config.toml
n_layer = 24
d_model = 128
n_head = 4
n_kv_head = 4
head_dim = 32
d_mlp = 320
vocab_size = 4096
activation = "swiglu"
norm = "rmsnorm"
norm_place = "pre"
norm_eps = 1e-05
positions = "rope"
rope_base = 10000.0
rope_fraction = 1.0
qk_norm = false
attn_scale = 0.177
bias = "none"
tie_embeddings = false
parallel_block = false
init = "uniform"
init_std_qkv = 0.0442
init_std_o = 0.0442
init_std_up = 0.0442
init_std_down = 0.0
optimizer = "soap_variant"
lr = 0.00702
beta1 = 0.95
beta2 = 0.95
weight_decay = 0.047
lr_head = 0.00593
grad_clip = 2.0
warmup_steps = 200
schedule = "wsd"
decay_fraction = 0.874
decay_shape = "pow"
final_lr_fraction = 0.05
batch_tokens = 32768
seq_len = 256
doc_mask = false
z_loss = 1e-05
train_tokens = 159000000
steps = 4853
dataset = "wikipedia_en"
Each number is 500 + 40 x the weight over its row's rms, rounded and kept within 0 to 999. Layers, rows and columns count from 0. Numbers have three digits each. The size before them is the row's rms in percent of the matrix's.

# layer 15 MLP down (transposed), 320x128, rms 0.216, rows 202-238, columns 0-127
089:485486526468446533568493520497548502539527485521435507525506554476557433499498533545503468465466508521549541486502495521508497502470489514442499540508531468431496474436491552507485438489505545508525507417510488591503576443483511557552466592558490534535514471488447488343500483418619494536451498491489554454552531477488494464482482518465510547488501550479485446504526437498462499427507
099:496451468523517535509477505542554472519473499512529496466521513503511522429470485432462459531502453522500437494492500482460502522505463568526551519444522463381489520500540542482532480494552467572507444582528485478489405478508516523456469477444498454496496463503470439442446467483536497409483510546498495587460427568505486478473546564440489498468504532625546524448544567522453470537515
098:502512480461570574561598481482503588569468401518508483500571502498579542477483433493577531552505484513504500476441484501524439513467501551486520474500547511536517466406463406516520501485475518463569503493501516529493547472526455517547474508556432560460454505520494522510484505499447519512465506611455465490507518513449466523449552505526444469546446462473498438532505495501499436478460
100:528516529481529578470548483534424513519536479499458544483596508477494512585499493500527525451508532436484449479545499546498509533512465469429463518463472411564469473493475503477508479438478498397494466499486473526486474461463515488540555518467563399465459476478438471583511489483510525445487494541545552475499431521570526527492405564488478412504573488464526435536474498532514500523510
101:538513501485496540518484462510541483557514531463486554468483482476531446519495514547486556566489528499549542443543461479500536432512439525508513558519541503566446450517445600505454486514542525485434559460508535432533498553477523551496529415500490504502594482424526552566406553479465523409485499446486459508468466466542512520512549465534503499448564476486483485507562479473508407459505
101:492483556630427524482462453467471479530457520501473530474521560502543441509518492484422556524531521491500412572454496563449519497492538531515568457501599464453549483542449536480513513501516451536525490444501475467521467494504478519529505441491527419540432529469468523512468525508495547551463454495514495491487531534536440494561534516563481557406477453527453488505484534550478503591520
097:509503520425504447516515493575598530574500529398470459565441467439467519489520529458523475501487482476468565472566482553484463515522500485475425494537460437480536475598451500491438483461552567523424490467486456474497500455431486509524444502446537533467508601467452515536506476499504500508532545477401502503531506541464465499547475468487512478530469513512460505446536488545541493571509
091:527509466437505577571537496495493449524503526481481477532496551519503492571535500569526471539519545543486514451532525494486477633459487509482429562533576484500514493480486486600449513544500529485571493528525532598600517485524491482504526494522481540487529470469443494551485509492513471513488592560584565569545475589538526474519459545458512501494493481520525493495505518461535432484454
096:512520488500548484503506531478490514468423533501439489503435499469488505508495522503562554539511442494496511556550477513527443533534516439465446548462499512526436510462498541546541490505525514493579432506466539452465509472446471489597450547480506549576521519479404478505566550516507472497510539573539523526472442588565481563494532463482531512510500436605482555539398489466533459485474
103:523447470609585474450499454379442578498531546492481469514539555533536427467478553536491494494470537514635500561428500544507442561512500480501458569576412485467450464517555462499533519526508541515489523442569502516494518515466488476500468532505538525523472528500549479581497501475531494457524512513478507479536464522469500479512520480526498496449535486421476478506450480540513495529478
093:571559506534441552504514504561540520456470446477532511476526572415484575478412511469480473565496527479510534476481502553550499401536524513447558470498413551531526493490467530463536548475511569478502453424514532494497558503531434514470539514496545523454464511502522480461572472539477517516517524466482476512500480543483533540421516484523449520460511445479528511604525500452422548438485
102:476455608533514503479532461524520504494526435505525512528526459448495510527556482460542592544501484530472500520487522515595535505488411626532511529492540556485484550492516430616491512489490570534462501503563467488458454499517528538487454550417495505494553486485548501492531528529532481464506457463501469575455505506486471525516508526547475453499517535539394501514477521406546469482496
100:542555512506485491457474469469452483476493408542519486521520552444516532407471492506492468489412459498458508506507458464542538514466475516431529546392504477480509482516502455485489485447538516512501562522428494504531392545509434490486529548596518495549540524566583476511468494485424472503519459522438486454455501463502523442431542435511519516520503463447511512480441577437493517493530
093:572535517457495466481485513483464497577593480577495501539531566495532463537511474491648486498504522525504513515471550488545494455470511479469566537463505470562549505468474496618504562407512475536499512487487513469521386470540596474506472427508524511495538519527557566477563512519510526459489476470509504501556522525497540472485528502491478446500478501446564493522447539459466483473538
095:492472473536481520483524461454536537542435419511443507541492488524486484523518436513446564533562435542505478478535470479471503442484467453529472448542469436526518483518545448462518554469499497534456486462491506542535598521508464511485526490531533518546475608467464429498556548469471524466508445497486553476549481408474493507511582595520576591486529512516508447435505518480461540464532
099:455503500469504470534500477498523574531529456491454540526455415506462511507502496489482556546493503468461522541510496479482504478534444579525546473533596496456441505478455468560632510482479540489531443512533505530503484551458457434448568469481527548475514459565522557593580547503578487481494492512502510494454477499525527500490484509487501510443464608529460540594523494460461524444493
098:543501496382491500504522524509527543506481520472460562459574502443443495484527414526465520467442494459536479526459504548495528580468435493485527458487536462489455469507536544494455522468498522506485503430473564516471515476494548451518517374485514529503449546482470417454495541482510436434462493494532550499547524560507438500520507510425482550561525509577467520490424460481429495558517
096:515506478480488524448477460558534520486446489539556488513503475503554494487532534514538478465531503496478552492466467527524493490524552470556481432509510481490541501480530634554459498445598445542501426480547577525497471530498509510521490514488423515509484453432503465467506562553529477557428563450595568516454520523462555532553510506525493527583540466572528557465516497491506460421525
103:495443517517488529596534501466488495563507439474503480445640517537427483571488508502457420499530529495478504447486467523554459502542475494514549494508467411563530472488531488504450537414391583513515464487467558447483504557547506511494497482537528465474504533530527479525490522495501556523497550462516469514515440526497425465519454484526537469543500539456574487488417498469516484466556
100:475451461436495511433471493482472493488558465458511487515456553527471497469491527488604468442468473490568501459523432496556480486495527476446503524551516539570506472492505435468463528582434532581499520496465484520534488515488487445504469524545508515510445530494465523539466435499425445528437471496506418511485565538563524428548500527550518413419530517425480502470518574562489483547514
091:540439500524451506505555474533472512535515581488498570432493502468515528567462546480529495543521514483516495528486467548428445491528413501534478536498514511504523413519445468447477482501528628481480554456559487446572469519426447530489518439493527538536513461473474483488493553571469555516419531450467526410487498514421478490485458559552516549481520448523538496521484554495542485499535
102:470524507482492457455492516519456522476532563470532503507474512443563546502536486518509466517512475459493510436496498561432419496530506459533516497514478457484478441426513434486453534446508420542549506499548471518498511480574559577482496488514499430450563536423496457553494528438509462590537460510516537501469462522471534470593500463516480537529401418538527466505474546463468536433564
100:468484519456503474478515579486617522523519499492538556480512529497451499506489439478462479510491529595467472519483565517522524569603498574473469510493486454474508471564580454497519456464420490569465445572471471540476540521502485517492443508498535485432523470519506511553556498456468588507464552541429529492576569481535469519536528525505574496465518529522515451566492533451508496488521
096:535491538506491569565443503575565502487486504524428492494538524547514445513520507498512543506487540420588524483472462466492517538473512526432518511538487517453466430545458497507625524482568417508499552409558464537487481510520458507472501491495469461514468618560516496581412484491520516506482499472458504567566546507467512433508533486431485537517542498563521498522502484488515501488507
100:481456490517597491562484448480514475529476536468489477527547474496526440500533524594479502538439564493526454555452523507557475550499487482531509525529532495459548472474505521543514498517476462474478502408565522431497469496407521517471546486497439464505528534426528598510461501511468500593504515434521471508458432450552462591560502524476536530463487453489469510560524500500446406473498
104:557387505531546491456497479525504473492545472496482470432542525441510590529422501534461504487430485460477444436467461526478522543459551447497498490515545591520452518498490423413445556480504494494508531483550465520541482580499526544556514538529559526461498483505513499433505528514421483495437452521472504472536513485540512496447500428510523529530532393450517505508465546472498505520430
106:500476495451455494570433459500431523471475582516512587479578638498572529540479527475461437479515474463483476466423454508533516452478519511533478494534541453487474462485518527484489575543452541447479523494553514497508464500537458469523528383488457482530549523516504540428522502475501488476558487521503350519465500511490517489526485511497494468459456556508565504489495503511503477470470
097:507513570531498498596499535473518421499483513525531506486578544530595477526472399518459572563458549502468538521522470458457503523553475536508508478542524459450544511521521400510477483532470492499482528511517465548463508566500518448464521502487531470512554558521440494537458511554604500494484479523522467427539471509538494491552425538515514536528489528513502497515387411486551526463529
090:424478506516492539543454538518567505476560522486465465470495535491457446571524447569494474506473514516469485505507486498412525608494462564522439528458553529459478474482536473550501535532415455496476425504453497551527600438537471411500399438488491531521525514497526526517513505539560465525502488571450538430532524476512529518522493539469465542539516535473535525479518437546506544472480
101:460446478418524532509528474460522467526463514524504463557517579546567507481480512492475413496524519466572495507521527566568521505499574483493522539486557507525434458528485421551525568507521474519470459510506515489499473475462491551544493476431564524517488498564474522466516410501412438456465464415410506528472488497553553504497502511488506502473475488504481513498487564637506545472460
107:546455497526519554491482533492453528505494495504485520439480539520528527454473470526570529507460493508493536481556607497447440461516544513542539582450489465537510404627510437531483568541504538488541518460504476448511530494482616476531425563516531557462551508533515506426535471458465491513499460482512535405477522526503507489505532496515510502556465551549515413487515486494452495458524
088:511500508532539491564526525488471514520500519510503451494536514446520519510500506545447468365455503424495464482534499511446585476573535487506534363553575466479485546537503460499468501432489477461458502497484496559517528521416528476548464479483548501514593505518545492440505455498483478542489567554524515519495487494541554467456422535433475523517531460491439545552470498545462561486525
091:482514440494493532450554488556509554520506519511474528449466539556452582466500452469500522450624491490527506456495459506471460561474565459538471493480384545554472515381435527473475505395538508506447523539523495517555492516525516520543474483518516505468465531426530524509462511472466527475462438449568480533560514472470535562479545507517497536504536524507467533482562479468546532483460
092:515542420459496510538542554428549562483559470459442376452553533455568462515456450572557461464486470510464467439502450432445534442569453447430498511484523441484500467482561481485514505463504454502527559489503509526518493495527563465532503472525540555505470450518499491529515480515448445536490482469458510523483522508536477486492468462483523488550475538519572529402452498495521562526455
088:500498455510529513467495512471485552569492520423488522529411587460530479493483463423478433444495453517453456542517432547511454498488394482522547495530449472463535482542520471548511484464473443534497470435469486583502448575420467479421491475474534541533525496485463489528483484461461456414506519519476515479528520443491459569460538536498476444561508475527447498508465446483456459438512
097:558540470525501504494476515532516506547459492503429411459508492490552555544493553474519428442496513506554495502483480578475534500490497509521433495440489532496476541492522580476583479491497516536654466514472533505448492526582447536470583549489487517411488517461507491489473531498522401489532566540439484503556455521517460506503512542515531524563476522508494456547464477524427455518534
103:482494471467533453556511502498508465444508437533446537489569467486473461478491475528414491503508436500503455485456517513501496509511540478514473505537444549540498465495488537434558472447519426506573461511527570567458468472417455503594513528560439437467475502526540475458521530441507502499441475507538498509483390462539411536451459458482526483545503578491515506466501431541526456547560
# layer 15 MLP gate, 320x128, rms 0.221, rows 203-238, columns 0-127
097:481546422523417577488490444502514445517477590484463444502516458539469527439467526464489448496453474564511399508586575520529483514459480568479562516605502514430492589544479512459472506505456525548495465514478460499519490499530532555591501554502511492492485465528510494500530532468543499546493516503475502568504510542492452476566510447474546487509527525523435459477569499512489561472546
103:494541569529523503473498504483421534486576494525442423533504496508511513454457466558461464508522566524474514482523493490384460523517563476465472470438486516478396508529531479536517588505545518532564517508532449456536507565450532469522505505500539447551419512495499511499540589501500517545534507572583543484461553547480478481481422520532521516504534571486520486465455570511552517543512
099:491506482516509577507605506452513489526506501475458562548539473477548471494506436559491475561513630461432516473463531488521499490456507540505497538545508490531492480492492543535493529530540465476481509541514517452465515492453464468612430409453487472458529519485499595474517548491509428423556488456475459520460555535451431545459493452546519483467467472491585493520460470537464527486514
096:549514527509483508486502456490539390522515486522496552495510417538453499532443455481575515495482571474501458608471535550481479489514459436583521478468507473528524481463453553468539496475527485531423512517463504470569485536505526454548502557500481458599500479519540472436538572495485509533514456498518466446470470442482473523523513551506465530486476481507364532477582504481557455475513
105:490542486455487436484475511464465544507504482484557450401525587506556495523478532550461390550510517488572548524476366500482464554517493486439505537472558499567536478511471499512505513467489524561511478433489497485538472512476463522468501554482483573536509461406593512489533452468495514483515515541508531485503476450531508500427494500478534478506534498511526602572495510487438577506508
098:558563536537557505526483580488477450503465494439500557521446540578520554527500463522525489539535522510526418538467536499527461518403500507523481547504533476547484554443532521528504511447483540512455488511519522413501571525544530503507504517545467496527448480541479561479447476517511449544495538495495499465541547512491512506497558472609539517573505562510526527487468480507506495397364
088:499551481469499522543518511644504557460486500502498532469471483486530565522477462582473489508475444502568475508537456551453517534495535494489487495490478517464481435492543433453555520516531514467556463517426491431546471497502500514527457440525499581554421532596485618507505540531533518536516474525545502462510443462490500522461468467492545465548509479457487450430467503586518514484449
097:587498544459484493458427476530506549480468418434437485462506490515561479498483506544529512509515507525475538440472479481476522502469540550534489505518403504414479494450519492474534487476538528492504513488436518524537564505491474478424469535492515544489459423501598529524466501519453413538569503496481571492502593500463550481429460485490437569483528435526568454511520494487568536481555
096:503514497533464515568476460492548478493582487523523418525515512440491560510543512497458489470537513443483445556513514468495504512524482508470523494505468567482544563478501541563501504510522443495517497542557506528552421515511502491483490597573471371484524526507539515466441455429416506492437506559509485537431503500536476492512524458488535585447462506578569511509477526416482499496580
093:513550530549488477495495433546506533415567477576564505548568539595529495458449431480492454430507429439582538502452519507522517523474464495487493495493491462512466529469475538546552525510497518476567508471531475487550471504498557450492488463539390540478539517488454474496541453577476488448460524520482502508532546523466548495512461559447500473545569439477468521467562492447520556530458
110:486435469481427492525542531553478483488514488570490577521577509524464483504470470539511455478479529470573471499481580536538466503589473500490455451538490503501464432472494465505518498577545490484450404590534548516459511485414492512464569499548521539528496438543510444372523458455527496475526510478484460504471476516475513502497453498483526500521423462482448494449547504502517586445510
093:555486546466484528542520527483489552513525465533489458578413520534472499440500521538431499487523437459452454480478592456478580522613590522461460444488439520498505502509488537528468531441537473512380500451479554523524509422539517525515477553533526496532497543541494525499456429512488475565516458497476533486494497456526458462433477475477523505524516514456526528433518488490559533543563
095:481553550510560512480533502552495464539504543560526517554556477514546495523516418491554541496530480466468549494467554436554464489509467548567540498443504510447529451453465471542476539413607459501464474501503453456471491422479554592446560512431551527419482428492486528479504490448529576477485463518545489478533472453476496479483545452467491470506496526540510534526446533444497557503520
095:530440497529488512496529440498446471532489550447488483508536444521444502537513504496514524446488463457466590506531498521532435526535416399511521529474480547488509476528568513514489527491497465419500490520536440447583522566526455456499495511586461508480523402442536495482508533504535455502426520539589441502499561496499521483569516469487564531437499475494489562418497520522475418504478
095:469551554510475545514475539575487466507471534539481466414492501496505497515488417433550501510532475549481558534493478566485512537483512511535475494488403487512550483492494555510467500459506523436514548494544494508529536448554548572533455461529524501636501485503514424585559484505548546515466540471521532536524557475514475448517525502577518477465517516536630472489475553474554526524520
093:517523469458599561505532510465495511552456529464449437466508540610425504487547500470525527449514558496540555538549541523474523507443480517541530429507484527442550524469443526477510512528513471538496521520547539449559553495470541523484500507498552475508528527499538575525454515467511536588433497485485534515498461533515539485458501516478445501466392524520433503449445458429415468444494
093:535451492517465523540530492515468558525463526533463537503480483525561520450543540492508462546517456482487520486501521463532548498582473593464589462559495504489541465505520532513499454543550502463529610537496483524491456529495499460461564452566458559491404413440454518474504504492511514522577466485537491498559469537528547505534503593519490592540541522443489433468440472471464494537471
100:465469501513519504594485554461469538553521492584524485496527513491543541556449483555545418509510523438507498421504414492532550501514485454477571544543466548471467519466522500569527590514535528513550471536466497475504415507452556594515493483532527525453484464418484556505476463559415515537486475541498559515462512490518478565440576525549504501496499453490507488439467533470485458504485
102:481463514490516571489513544508500485455475467447566486534485596631495479479506514432481557533511599515432454497550442506484534509490482522484487456501549517519441435446487547462487547467566520506513428475546512539452505473467472547509511511506534501463573536472524514461537502490524506493530545508534459417505517522440488470472526461439484542496432455513581524470517482498508505389578
097:496449499523428554474530469458518523496411531514442472498452600478464569559475499479520439462500487395549529477497463533558467504536544554500450511508476488463484506478461522453506546451456449474519535487577508464512452566494519473504600517489534482521504436416461527472497518537483526513512487503570545418470511545496518596489556546456550541475476514500419503509558506534507531518491
100:514625505462561469448519549478530555490467508514551523442499529488393457459525502458503491518480517531547510479551467477511463466539497472513514524464544545408448527487508494566467494456514520526514513561525526483493527529526590624500544479458537475490411552502569513493494425462501533492509467502530532496511480502416433525553464478458524614496539480508492496497486454517489447519516
094:537493529525439553466452446502477476472469500525476486458510434480475526483431385487534444530535643503582521500548504510506501490448476530537541494440466475455432521545485522577513572492520438492490525474565532478526490552565553468553484506520460502549461501589530506506482542469452481561528504517527507482522545514471534482462525540504496455558508557489382512511495544483523526496512
101:435494498476571441519487472471442511443512456519502495459467524441572507519498492521547476467514494530505513523410503499446470510490518502427511482444571509498503485512503537522438600523531472357508561551483505416532515496514548506569515464524558492510442504539516502448531530507536462472556476538499502415542463506586509499419500567484511428501514530503483491459563519460441549487487
086:517537518477539565464421431513457587531550490488530501484545484585542552505521605487455512540511521430520466448520439443498366490527505498477483520537493488534474538498477516436483477473533490454516475459472467522506559474599478484532424511520519534461523502501446527536411550517458506481532478479510549533522504455497496470432474530514519471450518520514559532495476496405507448533545
103:503525576431417530549489523499457501454507547576498480427455466455512558506510547447465496522530485534562480502476491472522475490498435468464449568534473527508521484464490517525567499558586514490528465496455532445499478535525530533485421538544571517493485459424512513541536544458541531473430482587491519454509487456497502477460456542469524511585546589483551480560537513558478482539557
116:460600553552534529429562502457553496493449426527409477509510430540445472493494531426511528565514567484522572499528531480537460558488469544459529412465478466464596567460532493542530476519527532545468476524502473537456483497518602540481457582534516535485476460478540545516489542534475472462497490455539535523515553509453517472500521553475502527536525444515513481493488462525542471471529
086:484488550434508469556462442536518428492553548452544508460509556541500550479523422466519423452583403538475525529469500535511492550491528459434539486483407464564501551469433460452530469462528514512530498466510517466468442422478490490501409481434464465502496528498516527517578466538488477548510515475526518581508470472477481531481558519545516479465476467562534520445536483430513484466519
090:505486551488523465510474394581524557502489435450433546477502487501614541558498490466472507478541527551524460497480485484516559476554523492543535514517494533478445474579482498471515460483526495448557493501513547544476387580535456460541504516528568471465457473448546483476521453429458511501499446527516491539417483531453484525452521522416539458519476443540462516522498494543528503551450
101:540541548508512518551520455453521471475559496482451469467446572412438517464487489444546519443520464525483490461451510484499419542517453483466526505442496492554451544505433528460468528557489468476481529579525567525505499540526518546457429486533472519500494520487452556582518450455465500513521496480569497514569487467440476475558432424504465525520489446533517545482592498539541509594501
106:558465534429523499451483480555542576473522554518473471487486389512402518540548511562528502523532477573470522512503466465503437483573443527521475493484510522478553493529432498500482482612493445519516478516534476473451464500486461538571495457475556497504465558496514518510472570513501487419579519528535507400502543434463487528478538457505535474562525497544477531499523433507450468500543
096:506439488494494454528511535521500515435525466539498516456473464478490464437550454501484503495538474532534408438413475473568458534508578422510473504495450516526509461516422483483540470511428574542552428511500448456464493516518551533480558484561486568498509489468538498346494455489451476570496486515560532463484542509539526522509529501584493470504473527480480475501513492533523435485561
086:508470559496484533454462465512420565468492537467503473455442452497511508474499470477523489505563523521529456540431478445493465562481594452507499446478462500475461596545453506544437507496457492505483508517531505485570539488490550492444505499501505515473574478507551479566494461447394463445491459497513478474532534505472516546533497438544441433532539562427517422467570472493567537526451
099:496495551531600487490524444511572550496452496503517538462516540539527591497521476464499520438504524547580433558526542445517526493507516506435521517457532545488539489530501483471493550514475535479535483503543415530496477468510534504516473522516441449508551449505488579493398474511541606485517541539545501473603576477561546533435494453517491484514487555476528514523528550541464548481450
090:505470455477540598514478506471557438504532524519445526422533474547447453448541487537517516483500521452577480450503494511518516499485490525456456542479490543524528520463462556451541533505496490470530480498537543500487509537475579586535529475543489469355473493459482490558452567501535538588460466479578409505512518533585463458563543502487483531483515497544539518451523460480478486471529
098:510504461479489538516441514464456406458463552493488504501432435465561473522461532485493510575438541542498458484463514529504576581492522525506509478554437587519523544461463479497435564473514460551463542512515496472489511520430471488524530450546548549517532484475540537522453540494496444495508492523427505475518486504588461547473541524491584526530543412536579510486512438469497590507519
102:506481582429493455449525508524480511481455503453590510530437502511554490512505482565520428482517501486479492438555480529413484518472508426484495503502525444455474556453526511469589508494519540591500497520523511527449505469469515567408499511532531529537524470523568500497430492504420557494482473495509508540511535619497504458433553499507544483536558460465463484532491461560507580456472
# layer 15 MLP up, 320x128, rms 0.224, rows 203-238, columns 0-127
098:454478457498553508499480508529529540529562512492493463448527466543442445564457486502413517446419536529466538452483540563498554514434512459519488466524561458503533564535511524416553546451509519522496551513468523550496386514560553539449491570495468477468433510482461480493456458503513489416428474457483483502510503558466443509461489467494532453554502497500463429483526508494439554512559
093:461464449523509513476488484447477519566470452508480500521522471481522503432517558426504467570516530414474540463535402495480463562433533523503545545534537440548503503471469454544506471517502509514518504458468550514447524515578492471438514505582503518521543469514454592423478466569519528519506516475489443472542515536456502553491429470519491459528489528491457524505372481437521493420478
101:489495505463482477503492527492498517515490527444511553500484523550447508506473496520467520504484506468550457549515509512497467498467523552476524480517512526531538467446600471591536452477535527499485562556513439424473467509521482425490466458486483519533446461510500600439443543499544365536542531493474477485460438510420468504506520477430422524448392458489515485465504558445496494429558
094:549525490457449455518510471532540519410506503461454497568466476438561485496497563485489525458535461518526540476478468446528447524476476501458470542534453530435500531574548469491482465542506515469530497480505467531535549455545482461532510525491447431474451556473419574558584567435539493435526467540569522545523522523489469454514488451479505498528447507502490516553572502596467582476468
104:513513490510473515462490409493475496535512482420475468489481534478511456463405484493445466573411526537489509524523508555474456490526449552506509577509460462418530493498436454510458497497520448554418499501521530495486494465450533462510510536461418446472523540528546499459511513425526514559516530526443460529536530482512428542533496393514530528514578448562565535576500442492482509521502
096:552437502521515490428465465495550506581493483497478543533579557542537479506445533440523513493474431471536460539528569430521491544492486510535540477524517502483525435494474545525481488578498483524483521480471551543477468442529556471497442446524494510567463479462516486552519496530603444511522447508496513529498510526558549489468481538405513439580504518482475402577448560460481562496486
092:485514469470524492518570501457573523558519580432465457496490535548492496532413481460524505506548539486466505539461529578502408498560559536531438542535460515506551500485521437459482512533540475519534546460519430435475551479556459515495456575502526523550542497517459543501397528484536509501528471471493463443417528516502474480546494532480502520483486531535474539444515598510550554434523
098:525505546457543467508490412562515543459376394460490434448530483444481520495466538477527446519434489512454536416461484496472518466465532532536495543477445463511528556479509511514597469488557542461524413499454534509431572549507491501491491494496502496537424521543526493462496466539480483547513524469541471516487559564503558489524564509492474482437483504464507441543520482540504505570478
106:553514541483507503482463422503475551444465479502481484511527504508519549496538551494458522487562564516532518503519470569482471485440544471471446439512467546427474517559578420428515488549494460504438517452445543596497533550505468509565531518567516531433480515362569510524514466522498559488531515482470524458582496504557503517488484472460491501530460495520477539446455448547495521537469
095:497490568534547408421452509554484444487526472554558506504570471529518409477531445490535541485441507585507439513477470553518527534439471508493483494539498470492531475435515506513516469531481492455560462530486574542551454500437492417507531451536475520483484519491567407529521589547476484512435468520443501533552449544448453481535455475460496519532510477487492509535506569538472519531543
107:585481510486457515532484471489473504510509477531601488551478550521516452510524451460498514489490472504402517516535550460515474546517509478479607509447478493473538489518480526527594502518438525542463570496513467474549492499509518465511508541478532444489407462473515585493475503522456501467498462541526585448528496581482589494522415532568515504593495453534512464523525460464515410506483
096:391456497481487450422440514460499470557484522500492556513393495552504448471485589502503494364506514561519501501477530471505473556540493480479491522526512466485486440535429483505490560454533528472512464485482501504429573426483491529468504473461473455555469487514494474565397506478524435483465581524528487563484538509545485482547452490515526551562534523453483493515508517503518443520523
089:531496491498412474453594473514481478512447554524457509431444438501444512441486478488408481541452488484468512508481497503437489532446495444456511502526477528528519505535514445426504485522466569507550466492525525500477512494473423496465457543532419479444470571557463532464522499529511489522429600550510505516455491508467459458517431491493520433473517434485509428478498522476595478480419
097:482527471439503432563521553534557510505490463497525552531482501432553505453517574498469479510520560474476509548453494427467497398479472485513568465559497502511519473471526579553454527523513487507544455493525436500569404497512514524460458577556522528486504552450530538535502548525506564503477520452474487528448477491503470527515451519458487503559580492489533446445559591458520549494428
098:526557444475512522441514510553531546460505528466525503535555518479501523477495497469498482520530383482383513472489524479529492458441547628469537491426548521526482487501475460486442479498530490512468543550501500458527457441454562524478549462566471525542472472579508503510544513626461504460437472494499487550524488562538482485503494477515499432524513457530517412432525484513506541486467
096:432484507522473457511514505441451514537532466607485491428434509567504507529460486514477482537471446493445559514456492452504512498492496532482440518412490490499479509530467492467517440550511555421487411519434490457529476456434465532576510503555512475473535503568486516492449514462529546580506464476422443514437521520484527532472530454520444530521438517483414534498418526516564479475523
091:532451504490596451498510473486436453463527464553542484497439544483530478486471463481490590460515559454600466550487472529486474458465438461484544523571500464553465468490498445516414537555498523450472563503496528453449488503474538541521552455524550482534522428524505483511472534457428453494464460600456464510445565496519487536506511501431479485472451484486428480552474508483513521572502
101:536511507553532428534575577555528513481480502500520499469553502480468431594477625551496462522466500507497516505428508517537504544448480456502515534517491526508447502506525427477547518573460453555488504478518490518544449508507513525502413521396481525512476494499569516540475465507468564549485402490510479537509571550546553554437503496485543533520502513474510460464492462529517514400497
102:528536405481499503481522515471437469457459565590488487419469537480481519534533467484480537518484534511497568430416427513497445494515500511514506508490442516485489509493464449531432472449482464454498548513550509537483545556499485570437530475412543499480514460489495438510454498499563551521453540561520510468467477398493511540482479520476586521465518465526494451598432473488464437490473
080:471524502520571552501492501560523485464517487530491474535510541454498483477485522495490525476503492498537516519532502526562479532460534507510463487485561459531486471455482517550448438535485483505468538498448538470522503468556518535524522500546519515488487440542437502518669398555554558439496502462490464497604521496522493494480502401511512502509446429502466527486447416629523511547524
096:515508491468514499496521434463549421503481531478467533450433479523490520493532519458505539486467524511470532556560493545421541547456533497568520484491468486481474444409494466432480492464550434538488497576412516501439484544563561417517485568472445474475495512449401498508543507464457548543480502490504508523461551485532485475547559520593444511435430544506488519459524485493476438494490
100:487476508555508442521488488427525476490518521489498489535451466610500489438569615509493517528478520503421437528421506529534526552552522562494504552547498470517529492495466452491548485541457537531482428511393505545493447540493482498506514459483520475462497511475512470564409493498425504450521504486466503476420515524492463524484552444463536463445584485506527418481548502570517491531498
100:536529504480491487502528452504605454487453508495486489517478502512426509605507566489445498569513453541532506530419504429488504499435572388551496434472546495498467529487457575492524420564493540452549573472459558451496553465509536497501417553460481491438512530545478470480508489467482513517538543520473481485450494512548490477501469465517495564492541477518519504517578541529437534475503
101:458452496505503451548467434487485629474525504511488502544544477567556505448505547546556475598415482502525427515518544468568534530563466449451477484512439477488542501464477594503507493518526527544502431446477513559519503438505474481463451546513520514595526512525463540565482522507452542614492505455522482501521574503508495505472510540544498531514493443505508511501568468504496478509530
100:475475422550521497483501492376549568569570530493502430513498467510480529487527453544457405450543515465498499529507541461519483478474518520495475550474514462489500508530454566485506521568520525493455530475596525478536496532522516468559512470471427579557485507523441486498481552501499571514462533499519503578477501499451453443538493460575489404535533442509413466491492527525450486504471
110:563529525532539517439492609432477481527542425468454464457461439495504471500490460508494553504535413463474504525577576506479468490453508537476549446465432495491523473495454498466488491540550551584467502484505450516483463588494510571498496531483545568506499425472504438475450609573469501485463493438462539524510478474450508494502474489478445542531564484503468457530532475518503495514557
087:498472462458486465501527521528546509488557478447487474549472550530502560422497471501473550459549505479484591467603484514438518456524505488440587529518476452492480451563563442522455451488522458440502463477485492532521505421484522481437439521450528493497499546411542500520494558523458502568528523482460584526527444565479492536445560487523453461477496487525445488563499474549445534461474
100:496475426566416487506570420497490560480451560557529478537514550437435574522492487557494538479509506499564504542473501409553429542477471451496485473485498535505457489503537476537507527498508474544539484419560520541525535538484466477429456553497564536495513498492481490502467496551543492427475533558511483529498513511480534534460434520501559475453523504396493504522516591475469461575525
093:530591509472488443505506559496509466510524489494469481482542488521488414455499536522540589484527387542533540486505522456517453491509366461486444506439503539460564508510517610448542544464542542520495509520492516498537524479625533490497482563463501480529477483482475482534553555428520469537509480541527521528514459538472470496509516459509466412532504458498518463517554492465523499571524
103:486562442510462452515491435489474533493552523446508471560549478522489505454489509458471550557495515448532536510545454568540601539498510436458491550520458480370482540467523478555504450569455560501525526517515524471559457464535510479531510560489479521457500444550475492475483480545547530497453497497486518557519531502515440429507467558435574511538499504501503477544458440538492420569446
087:518537518509481485567532540548477527423479427517565513504539531598499500461499438488537475412503507475538419517506510543487498376557575482515499512454484487520499460501461495523452502561535450569460512482467518465469466487504441567442515518502452577534534495558447516436480551479453504494487437525510562480523529549463533502510499509572531494493471500488513578440491471539569561531511
072:492506525468520524466502470485487478486555422470516545512598497545498567519512499514518461482450454480563490468479512568435474486518527530474550538534560517477539456411506487439453473437584414496517451488477544547493545493515497490527458521507558524506419507467542545572533452511488571535505521462539419538492541460531483500400493528457547571501514509505482569447460486528526499487585
090:541610466513541597558520519521505522554480487518456485465535473532500552476461495559501520446447527485578555516484432539546471503552534491455532498507473530459487477532491431534502542541571564489447474509563449533507519498562538522548520502402554467420530444542552566521417502515499545485491462518514566491550483452540529443458480504517490534491516523455491443559524491540453484498517
087:478511489491483548472550526551554463500493490457527492396574481552417475528528511560517526485529472470526491548502479527525561503472504518533439550456477475475491522430498528487480503553508523515423538475579533479544501469505559523562518475445562449470493522443509567586458514537481514593483525487553470438479419526498540432572443470484482526512465460508605511457504548497489539467509
096:485575525471508488481479556499421504531484540419510479532536474519536459584489495526524463514533553486487379494499466476500529476552525538510401505475510560532569577471527559536572491538464504426549438429507515444533447531475418501504479516454522549523477461534499418484545482510529480498463459460427474541463449490514494500412503469541516520519502436513560535486489482458475520475501
106:490541444497507529458490477474462454492471451457499484462447502438512479504487500480496520519494493450481444519488498613521594516475563485569521449490518602546510518474472556549458507486552475492479461491523567501498602548548485500485544428515501469508498471427479388479492519454502489480518493502569541565533495493562459438490470507530491560434549554503520529593531484490551474568500